config = dict(
    num_hidden_layers=9,
    hidden_size=128,
    num_attention_heads=4,
    num_key_value_heads=4,
    head_dim=32,
    intermediate_size=512,
    vocab_size=8192,
    hidden_act='gelu',
    norm='layernorm',
    norm_place='pre',
    norm_eps=1e-05,
    positions='learned+rope',
    rope_theta=10000.0,
    rope_fraction=0.25,
    qk_norm=False,
    attn_scale=0.177,
    bias='all',
    tie_word_embeddings=False,
    parallel_block=True,
    init='trunc',
    init_std_qkv=0.0413,
    init_std_o=0.0,
    init_std_up=0.0413,
    init_std_down=0.0,
    optimizer='adam_atan2',
    learning_rate=0.00161,
    beta1=0.9,
    beta2=0.98,
    weight_decay=0.047,
    lr_head=0.00765,
    max_grad_norm=1.0,
    warmup_steps=309,
    schedule='wsd',
    decay_fraction=0.711,
    decay_shape='linear',
    final_lr_fraction=0.0,
    batch_tokens=16384,
    max_seq_len=768,
    doc_mask=True,
    train_tokens=185000000,
    max_steps=11292,
    dataset='wikipedia_en',
)
Each number is 128 + 24 x the weight over the matrix's rms, rounded and kept within 0 to 255. Layers, rows and columns count from 0. Numbers have three digits each.

# down: layer 5 MLP down (transposed), 512x128, rms 0.139, rows 483-511, columns 0-127
# up: layer 5 MLP up, 512x128, rms 0.156, rows 484-511, columns 0-127
down483:100107100109149161150099156139083131123124114163127135104150138164135104131174119102151121185107172147130107140136092129084139096133137124104158150108123165077147162112134131111155155122137133145143118127120119160124121125106153130126124081099089113175142112140108131158089136087138118127114145125150170098085176132120090128111121139115146140153111122126123131143140160087112136137098
up484:126111107132186105154118116153140123138133099169107129117154149126110095104157132154131167090142136155163095106123181122079132118165137167104182123121145128125125098096129099147124081112126100172175133114109103164156141149173146173091142112127151118100122119113139093134102106112130085121122120119132141117118126150132167120088120120122105072126171112139200106075110153158175157112089
down484:161142121144082147139104126115112125135119102146079136179161145142149161117165094144131134176145101167120125103140129081131202102100131107117151111115126093141140118104123131128145126102113152184133083133119119168088107117104152113136093085120113174086147127142148118134111111080128126148185119145138119161106132132119097135128114132100124193177146147118123157176090146076115143111088
up485:131099118127096116186164142159127130150112154121079160099161116148106102131125116134121157118164110143160108097144151159138126160125102128136108097159086165132120133133146119113165121096095125110127124099139138137139149154126127116164125144100159112117118121118164106122125125145153104151128125103086113166150130109157129042081129136164133095087110149136130140177124079143178144161154
down485:137110130147137165142170105141168160138134163107134175136132094151099150134123152105152101108088134095120108110128135140176139037124172126094156132119116103145134120075172152200111202137113112117121089087148124117148124108130152112139110152151141159163120115089120135122119159186095124105098113124098129097129111113164169124109134115122167123145124096128123109115128107114124126115120
up486:119134163110097124157141102116128118121122122140133119148100118099119106152127132114142131135112122142137135125118115108143108120141109105159137113116125104139140150124138122117154105145114108132095136142111135144120119149138137162107117116124109130143097130120108108110131140128147129143098131129147150154131090123153114129160140133137123121160137145138123169155129163135135133110136
down486:128149173127102126198171132120132151138126140138092126155123123095087000159130134146152140122099132134114135072149135124121115091140066079116148108132109129125125137104139126108129095101131070105133126167091146167121093131135185110117082152113122153130119140102111108114135166138169133152101157128154127129131112146194130135138143156170151103137178119123123136141143168118159114130120
up487:136134137129110152138152100130086194171133125144119145114125129104100112158085118122125125161120094144121105094157103083158080105145136129087163130147138128134126145111103175127129135117065125109140118126090120108120118116133136117114132165144148120130169141135141123144112166114139154140100172149083089095166141124113135129149155116119123097114131125132145200175121151123134124130115
down487:159141122135140105127104184161151100171161155132100104120099148127116123130144144146112158132111131150128126145106128114123109117133134143081146128131121107116124141107117104144123150098132153102132126125153130109132142096135129111131105135112139104070104125132121115114115140159121103133153119145142123140127132116127123104121134124136140135159121131130145146117133144109117124140139
up488:088130131134123152142175094164121151133066107112139118113105131153079126116145117133141161099121155146145109133130145127128134128109107136159138137111122127168162146134137104180134127089108115138136093161059150142146115109140138130152152175138111111151145124112122114130118141122145167132090085110126116131140114144157140092162113138147150102107122120139137175169107090137160104121085
down488:129111123120099127120086119148116118101121172111122090106103143097147092135146136126154121119124102084102122109143130147092131128146127152089097111148148124131116084145140175145131146142113140168160112110183143142147119148097129123119081111134111105107136104123149120125148145130140080181156171122121131127103173120097108162139146151145127159110130134131110109138151165095137168141139
up489:105124147126092105126137129108138126128079089080106139130161143103134125142153091136138098169128101116127126133122129128141125122124130107119109140145137136136153160151125159141159118110158127116129116100110127110128119118131130153135134159085099138171114118125126134123167143143147153160110088146123119112136133136134158160155124111125123124121107128147125144136100136141109127137135
down489:122125132135138123147127117134138132118165185159139116150123140108124104136122135115099163105126164141109125126145142095094113140117116174130147133140118111131127111087117117142123136129119117127122108137122115138114122129128162157140118108120138119125145120138132105120114130152107082129161153125180103134102118156149108114097148132139145120130155127141144125130153113119125120110122
up490:150127129180133113138120137155139093138115115150103105133110132096102094162149161101144158102134109134142108106126111164118139125125107178120190134142115110155127152121118121116134082126134105100162119106108146140136085145140106158083132144173158147128101108126113135141120139119124108165144111097160158144180142175117130141141151171151111136146107124145138094168117156097125112097081
down490:169088084182104120099142145101159167088111153090097143172148117134144120132123137142089095090166144106148125089164105123153128126132117117138144140115105077147132148113130113160117122142135116117128122115125126136113133113158187091174147140111149161119092096132107106102149124137115125117113116180177158105127155135128177090066129149105144121125129167087125136139143098137153102159110
up491:068117127162136143202120144158098090119122085170093137153145149142137110123088172104122125059126101147134103141149104144145139115109116085133186142088110095196098152134157142070103120142147128102090161158090155120116121121145114148112171172150132173108108123127151103140083132118108115129099120136199142088151124137147151120152122102161112081131176135112190135102118132125173074085110
down491:159124099129125125086163125148141138116126164134136128133156096135099120176174108099175128092148168174077152155137125152139052097099079111139154163136122105089148129119134119087111135127090107155137036105152082121133103127098151148125144142172137187145128117127155140121106132123138136184139110150144113137119129170142143159107134137093136121128152125131115091144127078095113090117146
up492:109127169153156126189132114157141091129125129142118080129137160156103085119133147130186136116108163113130119111125136126135131112136154126069117157149120122123144110141108091162117136127143130091116118128121165130109102119125129149095074111129117179142146123122123131099154106112124129149096085150109168141107124126149097159101140189148141169144152132134134110191117154111143143098142
down492:078134092131117148080144117064102146133075145124156177191134115145165161101127127144136139096082165143144110099167123078126136148155123125135154142166119122125101082108134108143169109104138138121117113128119105147102090152089140100176131166140124120088128155108117126099231158117146151136153125131151119107119159114148157121135146128103105103153138104138155152094087063097141153115122
up493:071152134149153106149139098112154123127112095120131102255075106132128090110138151109160125139150118129117114090120111087131136143114101139124183150117104078146112162174140161090141085107112151132125149149067147102098141117156134179137146112148152112202118134078111102107104119140097161148105139074130157112127068177155106116123159142170133155149172134081178125131102138146164126128089
down493:169142163162202103092138147094120113109144141082174098129119136141166099101100159108125194116104100107115154104096160134087154067148158113146117143114132153160166098102148131142117151077083114118162119123167139097136144137164103134131091126111171070079163154108147141141135125076112130054119082163163092155109127162134128190107087138156143082161064120152140179136164142152089088160139
up494:129140128092131145133156084109142166106130112132116146112144119119150132143156133113167153141149115112071122137144146135132112130136090104145098143155130157145144136114122136147084121119121134123134112167121151171148079142125133125106124110156107118100118140139151129128130136149122121140139152143113138147135103118130125118127115126141117121100161119088101150131114148131150153115155
down494:113114128172137105148110176136114119168134136126168099178111142130126131134089097162095110141073135129170131152120111122123123139142143142126128075098129117099105119165126131105169119158143119136137143120144099105114146106122122149150136151102151130167123113131103127139129125108124141148104130118140129110154144151132128159136153121108140111173097126132167124104119124135078108135115
up495:072150177135088086114165107121138122119112138151127158146172143123129133142048132102140094107159095175128154128151162138118130132130134121115135117143134104187143135129160106149117118148128092132092136110135152131120092133149098135122116144119141103144101101115074144158116117140127119161111109155181123082136115139161141159139143100154130129145156134106140144149120109114104138123118
down495:146133089156132149161098114132104119145140131107095144107145117098143126129181123110110168140106132116152105116122106122160097138122105118109126098115179156113157120116159151138150072146121114133109097097152121099105156121142142114121132127136151136152135164129160154121134141128140149142136153143089132139140151160136121140114107132157104103119101095114152166092110093110119112120142
up496:143110100154113085146163145149144129107172109113107126163095166129135099131127084138129110105133108135088152160104135125183109153154138152114135130094093149155132130164177123137138119152137099140090096130134128118136111164139125122144118155118132132110125089108132142141145120109092078175130157123135128045145110137129116156133115123167127126129139139158134167114116106101109138124101
down496:161133132159104177123120160138111161145135086133120160127104152183139118083133112159103168134124102128140171116147145161116115122121112125105102124132097147120106119142155138118091086116146155131165118129132122129076135118133175149120111097123101103169112147123156090141142119145170159090141145136088131148142168121136091100114092128140107165104089095109185149133139113136103115103098
up497:129086146127111157115119094127075148144105144105152075132121093137089130117155150172132117134145082117173154102131134164123134131133129142154166083158149136130120119115105159089133133124122134100147140127132143124137104131127158114123106113122134176122120161088119136093124137158107143130098166116130146131147142137157105105065131122126149112122112121110116121155096148181135175114126
down497:127131098136146144119180129128115126128158103124126146111143113162107138124094124133146116119125177125122152129093104147082133084122127110105158166123132126144132146138149084150107110139118125138137151143129130117112157092110136114121105140088140136173136112130137102115119121120135118130097108140142081178135127158098156122128097121112144198128118109133172104118106104112134154146181
up498:115135130114131133140129135133127134123117097141110101161106142148123101130123146125134169099140114151151141116163148145117112129157118136136137105133138121140140127122150117141109103149114122086105139162136132104104141152158130142094100114124129138131102113107121095132113143128130100139130128121123141120135129134152127122162145141124106129115139141109135149133112154139140120118169
down498:109121172111109109182175111109106160141126122134105126166120106105110010135130139140116172115142150133109122106155127141118125094170066128162128121128096125162133112093144109117119117156149021090132115186080139136108118143149190113125112125123104156116132135092111114082137160149169122126126124119142104128130136159186140120125147146154154125159164109133139131141149147139162145093122
up499:113121140140099132118146175103119130129124138159109137159122130086147134185127154138138128128055126155102148119124133133128158101110080173139135108102137099135120135114108142085131077093119117144156145150120117144116092146108141122157130111177140141132116088111086074090140141139138135187101172088134152137122120112161103149094128140096116147140154116168158139152062100161132180142079
down499:095136106171124126098112101140147134150138114126127121120144123145117115084106130138113095141155152112144130125124126123106129106123115105154083143141140117092112144114086119136136210140124123133127148167166154118150108120132128120112104135082125094094120109116133135122112165099133120103159096087106155164160142181148138108133134115145125106147134143104146166094173135129142155117184
up500:120150142157082167150128140127103091154097118115131169162153133120116102128111151140122134101118128125104129138096157145139106137148125157121126084131146137103138107073120131141151104141136097122127147149115133155110141108147130119144088144155131154106144139070132109113125107110113088113119160120129100143129143109181099112114117133123150080115130119161131156096133176137134168134130
down500:111100127127161145123149116167164129124120146156127138087181112110128101147108118150135146089137134089147137092123121145090141122139137144099107109131119123122110088105124131133098112122140154138136176147093118114090101144116125169112138110143089111124132116158138134102166140067153127122125166111120127141111138139102150149183097101115141109146132150122138168109138144127145165103167
up501:130099164119155105161131157133095144118147069138120100151090140096126128162080139157123139133144124184107172094116175122128149120110135103077135075110131116133101133146211115114127101120157124152168105151096141121104160145120110111112131154128113172126111059114112138127141146091160115165122164122137135116098155126151091119142130123099164100122156154153127118158139183140159121111100
down501:165134111086117140117137166124169120098104089179155122154134151129108073155123125134138131130125144105151111156088110114146121080109087119108129134118141149119156169112087110117130131129143109128158086171126152118141141117126147124118171143155124146134144119119170118161122140109109158151146126119117105154115133151122152124143083083128132115074129136116109136132100115126126108132192
up502:086146133194159060113124133173138148148163006133164133133110109117100077119165127162155122090170110140141167115141125128126102121100090161187208136069129129196166182128159115127119108189117066035158172082114112121058119152148120147161106134077131160160056062098119051082166136108118126113036130130184151112192156201177102155121164194089161064130182065169199137098077190155191181035146
down502:174184118121180177251132136115184091114157067152098179114097107094101111128124093145050062173140105114101146185134185142098151081115148064138157174172054082128156169121121159155128169069171127109190079223114105145096123163164039169091157093154198057086103199113117088116075124109135114086150137124146022165072126087185112132182133198182153134136132130125145098149044046129131148165087
up503:143102158168153149116119111135117108170100121114115091150147124132115125104152150140115114126135149135148124132109126135163118129131141108139111136136089157128120130127137112130169142117139159085113155089117138150087124091161124113126120137102111161106128140125118127117129139136121133142110085100091124142158117148142142159095121140151113100108110128158141133145135141140121135153122
down503:115165106148111096167113155104132123103181149133119138140084143140138148132132108137127131127096137126110107117149150132109137136134153130130131116106143126144149143128134148104114112140110103134131111148129129098170111135145110152138108148156164100119096098158150135127127130113148102102148144147156126104137103117132137123128146101116116126123128113129132110116132117132136112101151
up504:113129133145082179157117116154109122133102127103093117120132142150087108110141145139128187148123134115164060125129185137136134125119133109125117093123155196152133149044115117134108144101149134118052174173121131154118120119145141100130095138113132126110144121111106116141151133151091122150097150124108108127125143118158129140112138133142105114152120130101139132131134142142145137130120
down504:152165107098099155121150132118160108131125146136140167164091089149130089162171149127117123136165121094124142143117126174131096121119140134143101147082092139115121132130123152119106138154121104152156149156120140112195153143165173127122136128131143114107102118118153100092101158119077148077099140117125095152119143115118138112131141124137094105146089137097105160112128145144143132144109
up505:121111134126132130122148078180129139129122113178136118123093113101109145126119132139125165137125119131153141148162144125140114094088131073169134114123120120133141110108193136140139121120149147105150141153131138120101142170130133104091118148132079127129127142108117141125107121124161176154115092125136120113132106127122123140114137132133106100114125145156147149148150167152104126099089
down505:122150104147131124092127144118144122111155126132101103144133122122110255120138101116131106120113116119118130135130121155125112116106106140123124139128113120120143119132148128155145114149134112123144126122111128137116121127152099139132118125144134151120108129110130121129119108118144098117127123147152134139123142131130121122119120124127118158114134144116117110141121125133151130147140
up506:123120085135160144150108110113150140164136070123156118157149118123131084170123118159092114141135135087105109122156133115103128149122139137102133148093107108133138137121163101141152135123159106108148117099123107103124156136123172095140121139124095143133082119143113093138098102120151134115102123116158128099153105169129137115102130128131153088116147136152181126133140146128118170158156
down506:152131156100130121174105147108142125102120135138086127106137175135148152125155115133134123123125105122146140121121114156134109137118117137120105145104132093108131179124137109119145110145114141157133107146146144113157150116107136156103095118116132089139160154125143139113113156108115144130103130140082142146152134119174082081150103137183128139080123112116111099147140135137173122123098
up507:089158135137108130116144158144111119117121112140120126157101153108150130134152198116127150103085116148119142126101125142112117127130096132117113119150123115106145103128113170149148093119116094145090128117102188151108094130150162121140087134124126159139125140106130122126115167110168122114138131135106133115129115142143092138091123144112149069151113129196130211154086116111154149116126
down507:135103141107103153104118098070147184133142134130150165155113150102146146147105121098091120110174119138175145125088125125157102121145111099138121123094127163102117166121156092123134135127122114111122106161175136124166127138142081166139145100159150107084152097131145128146109112161102151074108109114138172123122115133167151138132111125140130120132122115132133123118182128137128126084099
up508:125118121135142134115108094064141141126157129127114103173118100156101120147140186207111144110126119118135173101121113157151110114133033159158179087111137126107142162127135121117132082155107095113140163145150117152098153132152113139141141110097139146093117074090125129132164110116159102156095111117133126151138130201135156130162158149118162104153146072105151119091101123122182141095169
down508:195166126113121146097119114117112083114152131159116141132111168094145140136154108140113129083150081084070132111162128166123141098082130130124137102111148172098164111144122166080079115137114145138134102140121109140137136085094142117137152152135174161155155178111155128121160129116126187137172147111087128143119103132078142116147167152137124060159109140126126129122089136105113134137118
up509:148115100135117146131125140130146128136146151109118085131134148122164059129152118129119099111117129103136141164130130131162113168111141108117142136129059124167137163136129144164125136150155110114138117112131148124117106136131143142126138126157133130120117133147129131119128117113128101111123136118127163134144099151110135113118132125127116136137136132101125140100111125119138132135131
down509:147123111107110137146148117112091136114106108120114118157152126110086165129099087147162158134104115123110100116127140144112132083129138143090119146116134114118149134129129156083142124125141150154174114114115130112141134124141161116159125108106132135147111134115118139125151109145112158177105139119109106111121149139201133156132120130119127116110133126110146140130136112155119102136150
up510:134092163121127091160144176169113170147148139143094116133122108130154140122079130149092192132145149169136126104157167180112106115114078096098114067153127106107156133135171138144141093152119088132114163128122188098132121120126118096146133183131106129144137122084116118105115135106135138107127173143127136134134115119120134095132120119123166088094124130161140147140156115140121119094134
down510:156155131145126103130139132093172117102127134147132143150132115103082107149096116158158134098155106134135141147072105154122159072066152169074139153139123134105165154107133127139117113140113127118117141150173114117170128183091127102127111136124094093110124172086097116115097123128117121134182089149129157149112146165136132114119121118176141150142128176132134149120114127114106101110158
up511:143085138123098119150108125158096097146088135108116166155147175103126124139125122113134128128137118092123106061112152113138078160120097103150152077134130137149126099071116152129133139129121122118131136194121123142103150187191131131078110104139124126120137128101147105119144105093124160135119129128095120127139142113175138114102146158094133125112135111135134139164108121159152116113082
down511:091167094186181152163091082152117145132141120116153144111061131125121117107093106130123149104124096104149098130137121140165122129116167151105133136119118075118149126107134138130145144147146123121093156133092111101139117097149131118169086130154157119120132168143119126154077150159144123132125118151135165127107105113140092145142113132152123091172176118159075125143125116101135113136128